python train.py --n_kv_head=2 --positions="learned" --parallel_block=false --init_std_o=0.025 --beta2=0.95 --dataset="wikipedia_en"
Each number is 50 + 12 x the weight over the matrix's rms, rounded and kept within 0 to 99. Layers, rows and columns count from 0.

# down: layer 3 MLP down (transposed), 3072x768, rms 0.032, rows 2152-2178, columns 512-639
# up: layer 3 MLP up, 3072x768, rms 0.0352, rows 2153-2179, columns 512-639
down2152:45 46 44 47 49 52 52 48 58 64 38 44 38 54 58 47 48 52 48 46 56 47 57 66 53 43 48 27 50 49 59 63 59 38 40 40 60 55 46 49 50 46 57 40 45 22 42 50 46 63 59 67 62 44 47 47 42 73 53 36 63 37 53 57 50 39 45 41 27 48 51 25 72 40 64 46 31 62 44 44 44 52 53 54 33 52 30 51 59 66 48 49 46 37 46 56 44 49 49 37 36 61 51 66 25 39 39 40 37 46 43 32 57 54 69 57 56 61 45 58 64 61 60 34 61 59 59 48
up2153:41 46 35 39 47 52 55 61 67 40 56 48 55 65 42 46 45 56 60 34 58 51 43 43 47 73 51 60 31 55 31 32 42 31 37 40 48 41 40 45 58 62 40 31 50 36 33 62 32 48 57 58 49 61 64 38 63 53 39 66 46 57 43 49 62 58 50 50 65 56 68 38 38 44 53 41 35 48 46 35 68 36 69 56 64 34 41 72 36 43 64 64 46 63 63 30 27 51 40 51 35 60 45 53 36 71 55 64 51 29 46 36 68 68 49 54 48 39 35 56 58 44 81 62 66 73 39 39
down2153:46 22 49 57 39 62 42 51 65 47 54 44 56 58 60 57 37 48 56 53 44 51 63 57 60 47 58 48 41 46 53 48 26 58 51 41 66 48 33 54 53 28 63 39 47 56 52 37 71 47 31 33 42 64 39 52 50 59 63 58 66 40 38 58 38 48 54 49 62 53 62 57 70 51 40 39 44 49 52 62 55 40 62 58 55 52 62 47 81 37 37 50 51 41 39 69 48 64 53 57 45 64 53 50 52 39 51 56 56 24 72 40 54 62 38 26 50 38 86 54 88 68 54 46 17 42 50 51
up2154:48 48 50 54 43 63 45 58 40 65 52 70 67 42 57 43 41 50 35 60 40 39 53 31 74 44 77 68 48 37 53 62 49 57 54 50 70 43 40 55 43 49 52 56 47 50 69 36 43 34 36 35 23 49 43 61 37 34 56 37 44 35 44 59 68 46 67 38 54 34 55 59 38 40 44 43 50 45 50 47 65 48 58 41 30 54 36 63 66 49 57 51 70 41 44 44 29 49 38 53 67 47 64 52 35 43 60 68 51 56 43 39 39 52 58 56 65 50 43 26 50 58 40 48 44 39 54 47
down2154:73 32 64 53 53 50 61 42 44 43 41 32 36 41 51 53 50 47 51 57 43 58 53 51 51 54 21 64 40 52 29 51 43 60 39 63 40 38 39 51 52 53 57 35 47 58 75 46 56 42 53 60 58 39 67 53 35 51 70 42 39 57 51 62 53 35 52 45 46 51 37 45 55 45 50 56 35 56 56 47 54 62 63 40 63 50 58 52 60 60 56 70 45 45 70 50 39 56 64 46 53 41 50 53 51 52 45 64 47 65 41 67 49 44 52 63 44 53 48 55 42 62 49 49 63 54 53 48
up2155:40 58 67 64 58 57 50 58 45 32 71 65 30 58 65 39 59 46 38 48 48 44 58 43 47 42 48 44 62 60 56 44 50 66 24 54 29 34 62 57 60 43 43 47 53 43 51 44 45 48 59 42 48 39 50 51 66 46 50 44 07 42 28 47 53 61 56 48 71 55 47 44 56 34 35 66 34 53 25 56 56 55 56 74 65 49 52 50 35 52 61 55 56 55 28 40 53 63 56 53 38 56 77 38 67 54 26 55 32 49 48 50 67 36 49 55 39 46 52 39 50 42 63 22 55 71 60 42
down2155:45 62 51 50 37 56 43 60 47 54 31 57 61 53 46 54 55 53 32 47 47 70 63 36 42 48 56 40 57 60 41 44 69 56 56 50 45 64 51 41 34 34 51 49 36 63 42 41 49 41 52 53 51 44 28 48 68 45 63 40 27 48 61 39 45 43 52 49 51 43 37 63 58 25 42 64 40 56 63 48 52 27 30 85 45 37 51 57 67 38 66 47 42 61 43 44 47 61 58 46 37 54 40 47 49 55 56 59 32 52 56 55 35 22 33 52 40 37 39 47 62 62 52 65 52 46 29 60
up2156:66 40 61 52 39 21 44 50 65 60 84 61 61 54 65 51 45 50 70 59 57 46 51 42 52 42 40 37 46 74 30 67 53 59 38 48 42 46 58 66 56 45 48 39 56 78 68 65 49 63 55 66 35 40 55 51 29 51 42 55 62 47 44 51 24 66 35 56 54 56 68 51 59 41 40 62 51 49 29 46 68 50 48 50 55 37 53 50 40 50 49 37 46 35 63 46 47 59 55 54 41 54 43 45 37 58 46 33 62 43 55 42 44 46 58 59 66 50 47 55 57 56 48 63 36 57 32 52
down2156:34 60 58 49 37 51 61 62 44 44 54 38 15 67 62 59 53 49 57 66 53 51 64 50 42 40 60 62 52 31 41 50 36 49 60 72 67 68 56 38 52 60 56 29 66 29 41 37 64 48 42 46 55 48 38 38 60 40 47 30 50 52 54 56 63 44 65 58 43 58 52 48 51 43 49 49 50 45 49 54 53 38 49 48 42 56 38 52 49 58 38 48 24 47 42 57 54 43 55 47 38 67 50 57 71 51 51 61 40 49 38 48 63 56 48 54 47 49 37 51 42 31 58 37 48 27 54 53
up2157:65 52 53 44 68 45 63 62 38 54 51 47 40 53 48 59 50 39 56 56 42 45 49 64 74 36 53 33 43 30 50 57 31 37 45 47 62 47 55 74 53 60 47 68 50 30 56 64 47 58 35 38 66 55 48 58 51 45 47 61 54 58 49 55 63 76 41 62 44 63 45 37 58 38 48 64 41 39 36 35 49 55 36 34 72 59 60 63 48 39 30 57 49 48 38 71 60 74 51 58 59 33 59 60 54 64 40 46 46 44 42 42 47 70 40 74 57 42 36 49 54 58 43 61 36 73 69 45
down2157:64 45 54 36 65 78 50 58 39 51 55 55 62 41 54 47 47 40 64 52 39 56 37 41 53 48 69 51 61 60 26 51 50 63 50 61 52 52 59 30 46 37 48 54 52 31 42 51 38 57 59 77 57 52 51 46 53 63 52 52 65 37 61 59 14 64 47 55 52 74 40 44 32 47 38 39 47 56 42 44 91 46 57 50 57 39 39 53 57 46 42 40 41 52 34 47 44 32 34 47 35 44 43 49 63 50 57 37 45 56 59 50 62 52 28 44 38 37 69 41 56 40 54 42 62 46 50 43
up2158:42 53 61 46 63 28 38 54 50 48 62 48 51 62 54 36 53 61 70 55 60 29 55 29 56 66 57 24 32 60 44 39 23 47 74 59 57 53 76 40 49 60 43 38 62 43 49 61 43 43 49 60 53 42 64 71 44 48 37 51 32 62 44 56 60 64 37 39 49 74 47 60 52 40 43 48 49 70 62 23 46 60 42 71 57 64 36 53 68 53 67 57 36 23 46 36 50 51 59 39 51 50 38 57 59 40 44 56 38 40 58 64 66 34 73 30 73 54 45 51 37 50 52 59 62 57 45 40
down2158:41 28 35 49 65 67 46 65 48 62 69 51 55 36 54 46 41 50 57 52 53 52 35 36 61 61 34 43 67 54 31 47 27 50 45 52 42 63 55 75 43 66 55 43 56 45 45 51 52 54 62 44 57 53 35 49 59 48 47 30 72 57 48 70 42 68 40 29 48 62 53 35 48 55 44 45 42 58 53 40 44 36 55 55 47 48 46 58 41 54 41 46 52 48 49 45 61 39 40 59 63 46 54 53 48 59 42 60 60 52 48 44 61 63 43 36 57 49 42 40 65 49 52 67 49 39 47 56
up2159:49 45 55 43 41 48 57 63 51 39 44 48 56 50 58 44 59 49 45 61 50 53 54 67 47 38 55 41 29 48 54 72 46 58 47 37 40 15 63 38 55 64 44 64 41 53 62 37 36 51 50 62 44 55 28 29 40 64 39 37 59 49 60 67 47 51 41 44 46 60 47 44 44 73 48 67 51 52 31 38 43 61 62 28 64 39 56 65 35 48 56 43 45 55 55 38 32 56 67 50 55 66 49 35 33 39 41 41 54 68 54 49 58 76 44 36 49 63 52 50 35 34 50 63 52 60 35 35
down2159:51 45 63 33 35 46 52 37 66 63 48 49 34 70 45 54 74 44 40 68 41 58 41 67 53 55 72 45 47 30 67 54 58 63 70 54 60 51 41 35 58 35 36 37 58 45 56 40 48 49 39 72 29 61 53 64 73 48 57 63 71 59 46 41 49 42 51 67 55 50 44 61 48 54 61 40 40 48 55 21 47 54 44 42 70 70 42 50 31 53 53 45 43 76 40 62 42 54 57 48 65 50 46 42 17 72 54 42 45 74 44 57 60 24 33 50 41 31 60 54 59 59 44 45 49 31 32 49
up2160:46 38 40 64 48 63 45 37 39 44 38 60 47 66 34 45 66 27 64 63 55 47 44 68 68 55 47 63 49 54 38 58 56 37 31 47 48 39 54 51 64 69 59 72 52 53 40 58 46 66 40 45 58 31 59 59 61 48 41 54 47 59 66 51 55 40 29 37 31 47 56 36 49 50 63 48 55 54 43 37 45 42 40 59 45 33 41 53 43 46 55 67 36 35 44 52 59 49 42 36 54 69 27 56 41 60 42 49 55 43 52 73 28 44 49 59 43 49 46 46 56 46 49 38 39 54 57 56
down2160:52 51 52 40 43 49 61 41 34 67 60 36 56 57 63 54 48 50 54 49 46 58 47 62 49 46 54 47 31 65 49 56 54 54 48 45 56 48 54 41 66 59 54 49 39 45 56 56 54 58 48 61 49 69 65 54 63 55 56 66 47 36 58 54 52 75 58 53 54 39 53 44 47 49 51 49 39 39 56 66 69 49 51 50 47 59 34 68 62 60 51 63 61 46 70 50 40 41 42 53 48 40 58 63 54 51 45 51 44 56 61 44 48 58 44 48 46 46 36 53 58 54 52 58 47 50 46 32
up2161:29 57 53 57 53 23 31 72 75 24 60 47 47 55 49 48 54 32 58 79 44 55 69 62 38 53 60 30 57 57 38 50 48 73 45 43 58 74 55 56 41 60 40 45 51 58 56 59 49 44 53 32 41 44 52 55 39 42 38 58 33 55 22 49 66 37 48 42 42 70 56 29 44 47 45 74 47 64 63 31 76 55 17 47 35 35 59 37 64 53 48 68 66 46 43 53 41 62 44 49 47 48 63 74 46 71 47 70 57 26 35 41 50 53 71 38 34 37 33 52 72 35 53 67 48 53 40 52
down2161:40 53 36 46 44 67 27 32 48 57 56 58 67 47 45 49 37 34 44 51 54 50 67 55 45 63 32 46 50 47 61 47 53 59 55 43 69 42 53 55 41 48 42 52 65 44 49 65 43 50 14 58 37 61 29 48 67 69 45 46 30 47 46 67 36 47 37 58 51 38 42 29 59 64 52 65 57 41 48 55 55 41 40 42 60 62 64 54 46 46 54 41 41 51 57 55 49 50 61 54 49 45 43 40 37 43 56 80 25 53 38 53 47 33 43 22 60 45 52 53 55 46 68 48 28 48 53 40
up2162:46 71 54 95 47 36 42 44 61 69 45 58 26 47 71 41 49 51 67 37 53 31 49 54 48 65 50 63 42 59 50 50 47 55 33 51 61 41 60 74 31 44 27 47 52 59 45 62 44 24 60 64 49 55 57 47 33 45 53 53 34 54 28 48 69 31 53 34 71 55 65 46 36 48 46 55 52 55 44 73 49 56 38 23 55 45 49 46 62 49 38 17 52 43 52 73 33 21 31 44 49 43 26 35 43 44 42 34 60 38 47 33 52 64 71 45 59 48 38 40 47 50 59 52 54 54 50 60
down2162:52 64 54 42 22 54 46 47 45 55 66 32 35 50 32 52 64 59 46 44 57 32 43 59 68 44 56 38 56 56 56 53 63 56 36 52 42 49 55 58 52 66 74 28 48 50 42 70 64 45 46 40 42 47 55 57 72 60 59 54 58 56 62 33 77 62 66 61 36 36 41 50 58 61 56 46 34 44 31 38 60 52 53 60 65 37 46 53 41 54 47 64 57 51 54 51 61 43 70 43 49 37 65 55 36 56 48 52 59 56 49 69 56 54 47 53 43 31 54 66 49 46 54 23 59 33 45 69
up2163:40 76 48 43 50 47 40 56 60 58 37 50 74 65 42 60 52 34 66 61 46 53 66 56 74 42 48 54 59 44 51 54 28 35 58 47 52 53 73 47 66 54 35 39 66 33 47 51 48 49 37 39 48 36 40 41 56 69 35 42 54 44 66 41 43 57 62 23 40 49 57 68 41 71 53 50 43 39 68 33 53 62 39 62 50 34 56 54 47 46 63 29 62 45 47 73 68 58 63 61 58 55 45 56 58 63 42 60 60 62 50 47 67 60 50 30 51 24 39 49 41 45 46 39 41 44 55 46
down2163:40 58 33 42 53 50 44 47 48 65 53 39 42 50 47 55 59 56 46 52 61 51 50 57 52 54 31 49 27 61 55 56 56 51 47 50 36 47 42 26 60 53 62 55 44 40 56 32 54 49 63 49 50 42 38 53 38 62 46 64 27 41 46 65 57 63 55 54 21 40 57 72 33 49 47 41 61 62 54 47 50 40 43 67 38 49 48 44 48 47 52 57 46 43 38 52 50 39 54 50 64 69 37 57 51 55 37 54 39 37 37 62 21 45 53 45 50 57 46 20 45 49 43 38 55 57 69 36
up2164:38 35 36 46 71 44 47 71 74 64 43 58 58 58 57 51 35 43 38 36 52 52 49 51 50 48 51 45 64 51 44 53 42 36 57 41 56 77 30 60 57 67 53 80 46 35 24 48 49 33 67 63 34 65 51 50 55 52 48 28 69 50 57 48 51 44 60 35 44 70 37 42 36 86 55 69 76 42 19 35 46 45 47 41 70 57 23 50 39 51 70 28 41 48 70 40 53 70 61 57 44 49 54 50 36 21 59 69 62 47 60 62 50 68 51 43 63 40 73 43 68 54 52 33 55 55 68 60
down2164:53 37 47 21 64 49 74 41 53 81 67 60 92 64 48 35 54 60 48 72 47 44 56 50 49 52 72 35 58 67 43 46 61 45 81 35 38 48 60 51 22 57 59 63 35 72 47 32 39 46 28 52 48 48 53 53 34 61 38 78 68 49 69 48 92 32 64 31 59 54 65 43 38 63 32 37 56 66 60 48 49 51 48 39 45 58 47 40 24 50 38 42 56 67 26 34 48 30 56 54 45 55 49 25 35 48 39 25 50 62 42 60 58 46 61 56 51 58 51 51 47 56 61 33 35 30 50 72
up2165:50 43 62 42 62 59 67 40 41 28 51 49 39 46 71 41 40 48 43 34 63 55 57 56 48 40 55 57 57 50 32 32 39 52 46 55 61 60 50 45 48 47 12 66 46 41 58 42 28 53 47 40 44 67 51 49 55 44 51 61 22 49 64 24 57 51 39 29 51 45 51 47 37 55 54 35 36 56 45 66 43 36 59 66 46 51 59 28 38 53 52 47 63 46 82 31 17 52 31 56 65 58 83 39 52 39 40 49 30 29 44 64 61 60 66 22 37 38 62 65 63 56 63 55 79 24 35 51
down2165:28 51 47 76 40 56 54 51 61 47 46 65 42 37 39 67 45 63 40 49 58 71 58 78 51 29 58 54 73 58 52 49 34 55 54 68 52 46 68 39 33 44 52 55 31 43 40 58 52 60 64 49 38 54 24 40 81 54 68 84 63 54 30 61 62 75 62 70 62 36 56 66 38 33 47 58 32 61 30 52 52 55 57 56 42 25 71 45 41 50 33 52 46 49 44 43 68 34 53 42 50 65 36 61 38 42 58 43 69 81 55 41 53 43 61 53 48 06 55 54 51 37 50 79 44 66 49 41
up2166:49 45 58 54 48 38 71 43 47 39 51 43 60 53 61 55 43 62 48 51 44 34 52 48 28 58 63 68 48 67 48 47 48 40 59 65 44 47 35 52 49 43 37 57 27 48 45 31 45 54 56 58 35 56 49 42 65 44 51 46 55 52 68 37 39 38 35 46 54 66 54 43 47 67 50 60 33 47 41 43 57 52 67 50 58 40 49 55 47 59 76 47 46 20 53 40 36 69 65 67 50 75 38 49 46 51 43 45 53 40 54 48 44 46 37 54 51 46 37 42 45 37 54 55 38 51 43 61
down2166:39 44 38 45 61 59 39 46 42 51 58 35 40 56 29 53 63 53 42 37 60 57 51 47 72 49 48 38 46 45 46 43 58 49 60 58 56 50 39 29 50 56 34 34 54 36 58 44 55 53 69 47 62 49 43 60 23 57 46 52 61 41 44 56 52 46 57 43 60 37 56 37 60 38 79 57 43 50 50 70 65 56 40 65 40 53 55 47 66 58 45 56 45 64 55 63 72 38 31 43 36 61 35 62 51 61 53 57 43 58 45 37 47 36 56 38 49 80 50 65 55 63 68 57 56 48 38 49
up2167:47 43 55 34 51 39 38 67 69 36 59 63 50 57 54 41 56 67 46 60 50 46 73 46 42 43 75 44 54 45 64 75 41 46 37 63 44 41 51 65 57 67 68 75 43 49 45 61 49 49 59 67 42 69 41 68 60 45 51 43 52 41 51 63 75 51 50 52 50 32 57 51 19 61 63 45 43 50 49 38 71 62 41 35 39 51 52 66 49 49 57 70 73 60 53 51 46 57 46 57 48 50 48 57 53 49 58 56 47 40 49 62 53 51 54 50 44 39 44 38 46 37 52 53 21 29 48 44
down2167:55 59 42 70 58 39 63 50 48 35 40 49 44 48 58 50 45 21 50 58 45 62 48 57 59 59 47 55 57 40 69 60 41 64 31 45 45 63 38 44 56 59 47 53 57 65 56 37 44 51 59 34 51 46 65 49 44 62 38 47 41 49 50 45 42 43 59 62 40 33 36 29 44 51 40 54 36 31 63 24 50 68 50 57 51 62 34 44 47 53 49 72 43 47 47 56 24 48 42 41 72 40 56 25 51 57 45 60 50 54 44 53 37 41 55 42 58 79 47 42 60 59 31 43 58 47 49 39
up2168:64 53 58 51 65 67 40 57 59 61 50 42 10 66 75 43 39 52 44 27 57 49 54 29 50 57 41 45 54 38 64 47 41 57 36 55 55 40 48 54 41 50 44 50 50 62 46 39 54 40 46 78 29 43 54 52 59 53 40 69 75 49 49 58 61 52 59 47 53 41 57 57 55 43 72 65 51 48 50 55 59 64 52 64 65 50 57 47 41 49 50 36 43 48 52 46 45 53 67 55 41 73 41 60 65 46 55 64 54 40 52 39 63 52 50 51 68 59 62 73 63 41 47 44 58 67 53 41
down2168:73 59 25 66 56 49 60 45 37 46 38 62 54 46 48 52 47 55 54 63 35 46 65 24 63 53 46 43 26 58 47 58 49 42 71 64 59 37 38 54 38 37 53 64 65 37 40 57 58 64 63 47 29 49 23 45 37 37 34 50 54 56 47 36 52 63 46 42 52 48 51 59 64 44 58 44 59 49 54 38 41 44 49 44 47 47 51 57 51 40 45 39 44 48 37 62 56 47 68 66 43 32 53 54 59 44 43 37 59 49 55 38 39 67 41 52 45 52 41 72 56 53 70 41 31 28 46 57
up2169:45 53 46 59 55 61 47 52 31 56 43 51 31 49 45 55 39 49 47 68 50 35 42 43 40 48 49 65 49 46 48 73 52 52 50 40 67 55 59 44 63 67 42 32 60 52 56 62 50 35 35 52 50 45 39 42 57 49 58 64 57 59 50 27 60 47 50 34 33 58 59 57 42 72 53 36 33 56 36 53 44 49 44 42 63 42 47 35 64 52 58 50 62 37 28 37 62 39 54 55 53 57 42 56 67 70 46 71 58 66 46 41 46 52 48 58 31 26 30 61 40 40 37 35 59 48 57 59
down2169:55 43 49 43 51 42 47 38 57 28 52 48 49 49 54 54 36 45 44 51 40 48 47 34 66 69 41 40 44 51 54 40 37 66 43 43 51 62 39 45 39 17 53 47 52 48 56 46 46 43 53 47 62 51 49 41 45 49 44 53 50 63 44 58 54 69 35 52 60 64 50 42 63 57 56 43 49 57 45 65 44 62 40 65 22 40 36 62 52 58 43 61 37 51 60 49 36 42 61 34 49 68 47 53 49 47 47 35 22 43 48 41 67 41 62 54 56 59 63 40 57 58 61 56 70 59 60 45
up2170:65 48 52 72 53 45 38 50 56 35 34 71 26 46 68 48 83 44 57 36 59 37 51 65 37 54 62 38 34 58 68 48 58 94 57 44 65 63 43 50 63 81 52 61 27 57 22 49 41 29 44 62 46 32 77 62 46 57 59 56 55 12 65 20 40 56 61 47 59 52 55 44 59 29 49 53 67 45 36 67 56 73 31 31 45 61 44 42 34 41 28 29 62 42 44 35 42 68 38 52 42 63 60 48 64 36 51 27 33 40 47 66 50 32 20 80 59 41 78 64 65 71 45 47 66 62 39 21
down2170:32 55 39 48 45 80 36 41 54 45 32 28 46 69 50 42 42 63 54 51 64 52 50 14 25 40 34 53 35 29 51 51 40 58 44 80 51 41 36 00 62 51 73 48 54 09 51 51 45 55 61 54 51 31 40 62 62 46 43 46 33 52 30 44 33 27 63 44 70 79 49 65 58 72 49 42 60 45 36 46 63 54 43 71 79 71 86 71 53 40 50 36 47 22 23 34 45 49 24 56 21 52 24 54 66 46 36 63 38 61 35 68 65 27 36 65 58 48 30 47 42 32 62 45 82 59 76 51
up2171:50 62 40 41 63 67 44 58 65 65 37 49 50 46 63 50 50 56 62 45 70 54 60 49 36 49 58 58 61 56 37 41 48 48 39 48 54 34 50 72 29 40 67 62 55 34 53 52 42 52 46 49 34 56 46 36 64 30 45 81 56 78 39 62 69 45 48 58 54 58 55 40 58 58 40 59 77 35 38 52 56 52 40 56 49 53 30 71 52 57 47 64 55 54 56 43 51 34 54 55 57 47 46 55 46 28 46 41 65 47 67 55 43 50 59 48 58 47 19 60 44 42 53 33 64 46 31 40
down2171:59 66 39 44 54 34 62 41 45 48 34 53 45 46 59 52 40 51 48 37 37 50 48 59 33 56 50 71 58 46 38 51 63 58 62 50 59 51 52 45 39 34 55 40 46 46 64 29 71 47 62 39 30 51 48 63 51 51 28 60 63 66 46 43 33 59 34 43 50 55 73 61 50 46 52 43 49 28 62 48 57 62 43 49 62 57 56 60 43 65 49 54 43 48 54 58 47 43 50 52 40 30 40 54 51 48 46 59 60 60 62 53 42 49 39 59 62 31 38 66 46 57 33 53 44 47 45 27
up2172:10 42 49 43 41 38 39 64 42 29 38 47 60 51 51 46 47 60 46 54 63 27 52 45 64 52 50 60 39 56 42 43 39 66 35 55 53 45 58 66 36 52 77 59 65 58 70 55 35 41 47 57 71 67 47 32 40 31 50 36 46 48 41 40 28 48 53 33 40 47 43 55 53 42 51 60 55 51 50 38 43 69 53 32 75 71 45 63 54 51 52 43 53 63 53 41 43 32 68 47 43 68 44 52 52 40 43 41 41 65 63 52 54 79 56 47 53 65 47 40 34 34 57 46 59 62 55 51
down2172:43 31 40 52 49 47 40 54 52 53 49 58 54 41 56 54 48 47 46 49 54 55 44 59 55 41 54 53 56 47 48 39 51 44 48 37 49 56 54 54 36 62 50 43 40 58 39 44 99 54 52 65 54 43 48 50 43 42 37 53 43 51 43 50 42 47 62 41 43 43 51 32 57 47 49 54 49 49 51 52 49 62 51 48 55 53 42 55 60 56 50 45 49 42 46 51 51 64 53 53 40 52 48 64 51 63 53 39 49 49 48 47 47 41 53 34 43 49 61 56 48 63 37 52 47 48 52 52
up2173:48 55 43 56 49 47 50 48 56 59 27 47 58 43 55 45 79 65 50 55 58 44 53 73 49 47 57 36 57 49 59 45 51 41 64 55 43 44 55 45 56 55 49 59 42 30 48 40 41 32 58 46 35 60 55 50 65 47 45 55 49 47 41 51 63 48 55 38 48 54 42 38 40 52 40 44 57 40 38 41 59 50 54 49 38 54 48 61 39 57 44 38 47 39 28 49 42 45 55 58 58 69 57 35 48 48 55 48 54 74 39 50 41 72 57 43 62 44 68 25 46 48 58 53 31 33 48 50
down2173:70 50 37 46 56 41 46 61 38 49 48 45 35 41 50 41 51 50 42 57 53 41 66 56 58 51 45 53 43 42 32 65 44 42 46 62 48 62 50 57 48 62 50 48 36 72 77 53 79 52 42 59 43 51 45 48 48 55 36 59 54 57 63 60 54 48 48 53 44 40 56 52 40 61 41 40 39 62 53 37 54 42 35 50 47 59 56 47 61 57 51 53 41 48 62 60 52 36 45 54 48 42 56 41 56 58 55 50 33 28 44 51 43 58 48 73 45 41 30 73 61 45 66 58 48 47 60 49
up2174:32 31 51 39 51 35 51 51 65 42 67 30 64 54 49 45 38 69 42 48 52 48 60 61 62 53 40 59 65 32 44 67 53 45 42 43 48 71 43 69 24 52 50 77 33 37 41 60 47 23 44 31 41 66 58 57 61 29 53 22 39 28 71 50 51 48 73 58 34 54 44 49 30 46 48 56 46 44 52 57 64 43 42 62 76 61 33 52 49 61 53 38 58 75 58 51 60 48 56 53 39 47 59 60 53 80 47 67 55 71 37 70 79 51 51 64 40 53 52 59 69 30 33 64 58 46 65 52
down2174:58 47 68 28 36 48 36 55 48 49 64 48 39 61 55 45 61 35 26 36 36 57 45 52 52 25 51 56 59 55 62 57 56 42 57 37 40 31 55 67 48 33 64 60 31 39 61 70 76 45 52 62 55 36 49 43 35 44 53 57 64 65 58 63 54 31 46 63 59 49 54 54 39 59 37 65 49 57 42 54 69 35 52 43 63 50 52 49 55 43 64 40 60 79 45 41 42 56 37 44 59 64 42 45 58 30 51 30 28 46 65 51 58 40 54 58 52 42 30 35 47 47 57 56 65 67 44 50
up2175:19 19 25 50 26 42 39 45 50 74 37 47 52 72 40 37 61 45 61 27 43 47 44 52 68 24 48 54 57 31 54 63 62 52 47 40 41 61 56 48 38 78 81 20 52 61 73 44 41 43 42 49 32 65 44 39 61 52 49 71 49 50 69 27 56 31 74 79 56 53 27 47 48 66 57 74 22 51 56 63 34 65 35 58 68 54 51 61 45 55 37 41 83 57 61 56 41 45 39 51 47 64 59 69 65 62 29 62 38 70 47 52 50 61 33 44 58 39 66 42 47 54 50 09 62 68 49 47
down2175:53 57 52 78 60 54 62 51 47 48 55 54 57 38 28 21 54 88 40 33 56 52 51 30 67 44 43 73 44 51 58 33 38 19 43 36 51 67 63 39 35 40 93 54 39 32 78 58 34 63 56 52 58 54 55 58 18 54 56 24 43 49 55 35 34 15 40 60 56 31 46 42 33 20 53 76 47 57 54 32 35 56 66 69 34 53 56 51 59 59 63 39 72 77 49 51 23 44 37 51 42 73 59 51 57 45 53 06 52 57 35 52 55 45 62 65 67 54 67 38 62 36 40 35 60 56 62 43
up2176:42 43 54 52 53 45 35 58 49 37 52 46 82 61 66 49 46 54 64 65 39 51 46 56 71 59 71 27 49 53 61 49 64 60 68 46 60 42 44 63 66 29 40 48 63 56 64 53 44 27 36 53 34 58 53 55 40 27 54 54 33 26 65 53 48 38 57 52 37 52 21 49 40 48 66 56 37 62 56 50 93 54 53 42 53 53 29 58 62 51 57 55 43 60 34 48 45 68 46 50 48 41 65 53 61 44 70 62 60 40 51 40 51 37 48 74 72 56 51 44 41 36 56 40 37 49 62 46
down2176:32 42 71 52 52 59 58 34 48 44 44 57 44 55 42 31 72 57 60 26 70 53 63 45 48 41 66 50 74 57 21 37 47 25 37 66 50 33 60 25 58 43 64 47 42 69 78 65 42 45 49 55 54 30 46 40 37 75 47 44 42 50 64 49 52 23 65 57 47 53 55 65 58 44 45 43 51 54 52 24 56 54 39 68 64 42 48 46 50 44 36 58 25 36 70 55 56 56 44 62 58 55 47 59 43 32 27 31 47 36 48 44 43 58 63 52 46 51 51 76 40 50 38 56 64 59 62 50
up2177:65 51 48 48 43 44 20 55 55 52 30 54 53 56 55 40 49 47 36 49 57 47 59 43 52 33 44 40 57 62 41 52 55 43 81 48 45 31 41 57 38 33 33 39 67 43 48 64 58 49 48 48 38 38 53 39 67 48 45 51 63 40 52 66 55 34 58 41 59 67 49 41 54 67 49 56 72 64 58 33 48 69 42 43 73 74 53 61 62 55 54 34 59 57 41 53 50 46 57 60 38 59 41 33 45 44 52 66 49 54 58 50 59 59 34 61 73 69 71 45 60 31 69 51 52 64 53 47
down2177:71 65 48 55 45 49 47 48 44 52 44 35 50 46 41 52 53 66 45 30 56 36 56 46 49 62 48 60 38 55 55 51 63 54 68 36 43 55 39 41 58 51 38 42 62 56 55 42 86 70 36 45 26 65 51 61 40 46 42 39 55 43 56 50 48 55 42 51 50 52 34 42 56 49 42 60 35 35 40 33 61 49 45 32 43 59 44 44 46 44 60 68 48 78 58 54 66 28 43 37 56 81 56 47 53 57 70 47 62 48 52 64 28 34 63 72 43 44 48 58 70 65 34 59 41 68 59 52
up2178:53 37 54 47 29 31 47 60 57 58 76 72 52 55 58 47 54 37 48 43 26 44 28 42 38 48 40 65 54 57 50 46 40 64 51 41 69 63 49 65 55 60 45 39 37 32 62 35 53 61 54 62 61 62 38 43 58 51 55 53 57 45 51 64 60 42 53 42 49 48 67 43 35 43 53 69 32 48 68 67 27 36 49 19 53 49 43 58 51 48 61 46 58 54 55 68 50 38 37 47 41 49 72 60 63 45 55 36 61 26 58 52 42 58 37 63 54 51 36 28 59 49 67 54 66 65 36 36
down2178:45 59 50 51 49 51 42 25 59 60 44 47 44 48 21 38 45 60 45 64 75 27 46 53 52 45 53 45 64 43 33 48 70 28 28 75 43 50 59 54 69 53 38 64 52 39 58 45 44 53 43 25 48 50 65 40 33 44 51 55 47 65 43 68 51 66 41 54 50 68 34 44 62 44 44 56 57 59 66 58 51 48 44 51 65 63 51 43 48 59 61 49 22 28 44 40 63 53 54 57 52 66 46 40 39 58 55 57 43 54 70 48 41 61 71 38 35 48 60 40 41 56 17 42 32 66 42 73
up2179:61 27 29 34 65 35 41 45 38 32 56 29 57 60 30 51 69 67 61 39 73 53 51 57 42 42 57 35 60 31 44 41 35 65 74 52 31 41 43 29 56 59 43 52 37 38 60 49 54 64 48 31 56 51 77 37 61 48 38 53 46 49 57 48 49 37 41 83 35 55 31 39 66 82 62 64 52 40 44 42 44 68 29 48 57 47 33 36 54 51 56 57 58 66 40 44 65 48 55 56 59 47 52 20 60 27 30 53 42 28 43 55 56 74 53 74 46 22 36 78 45 52 67 59 72 49 43 41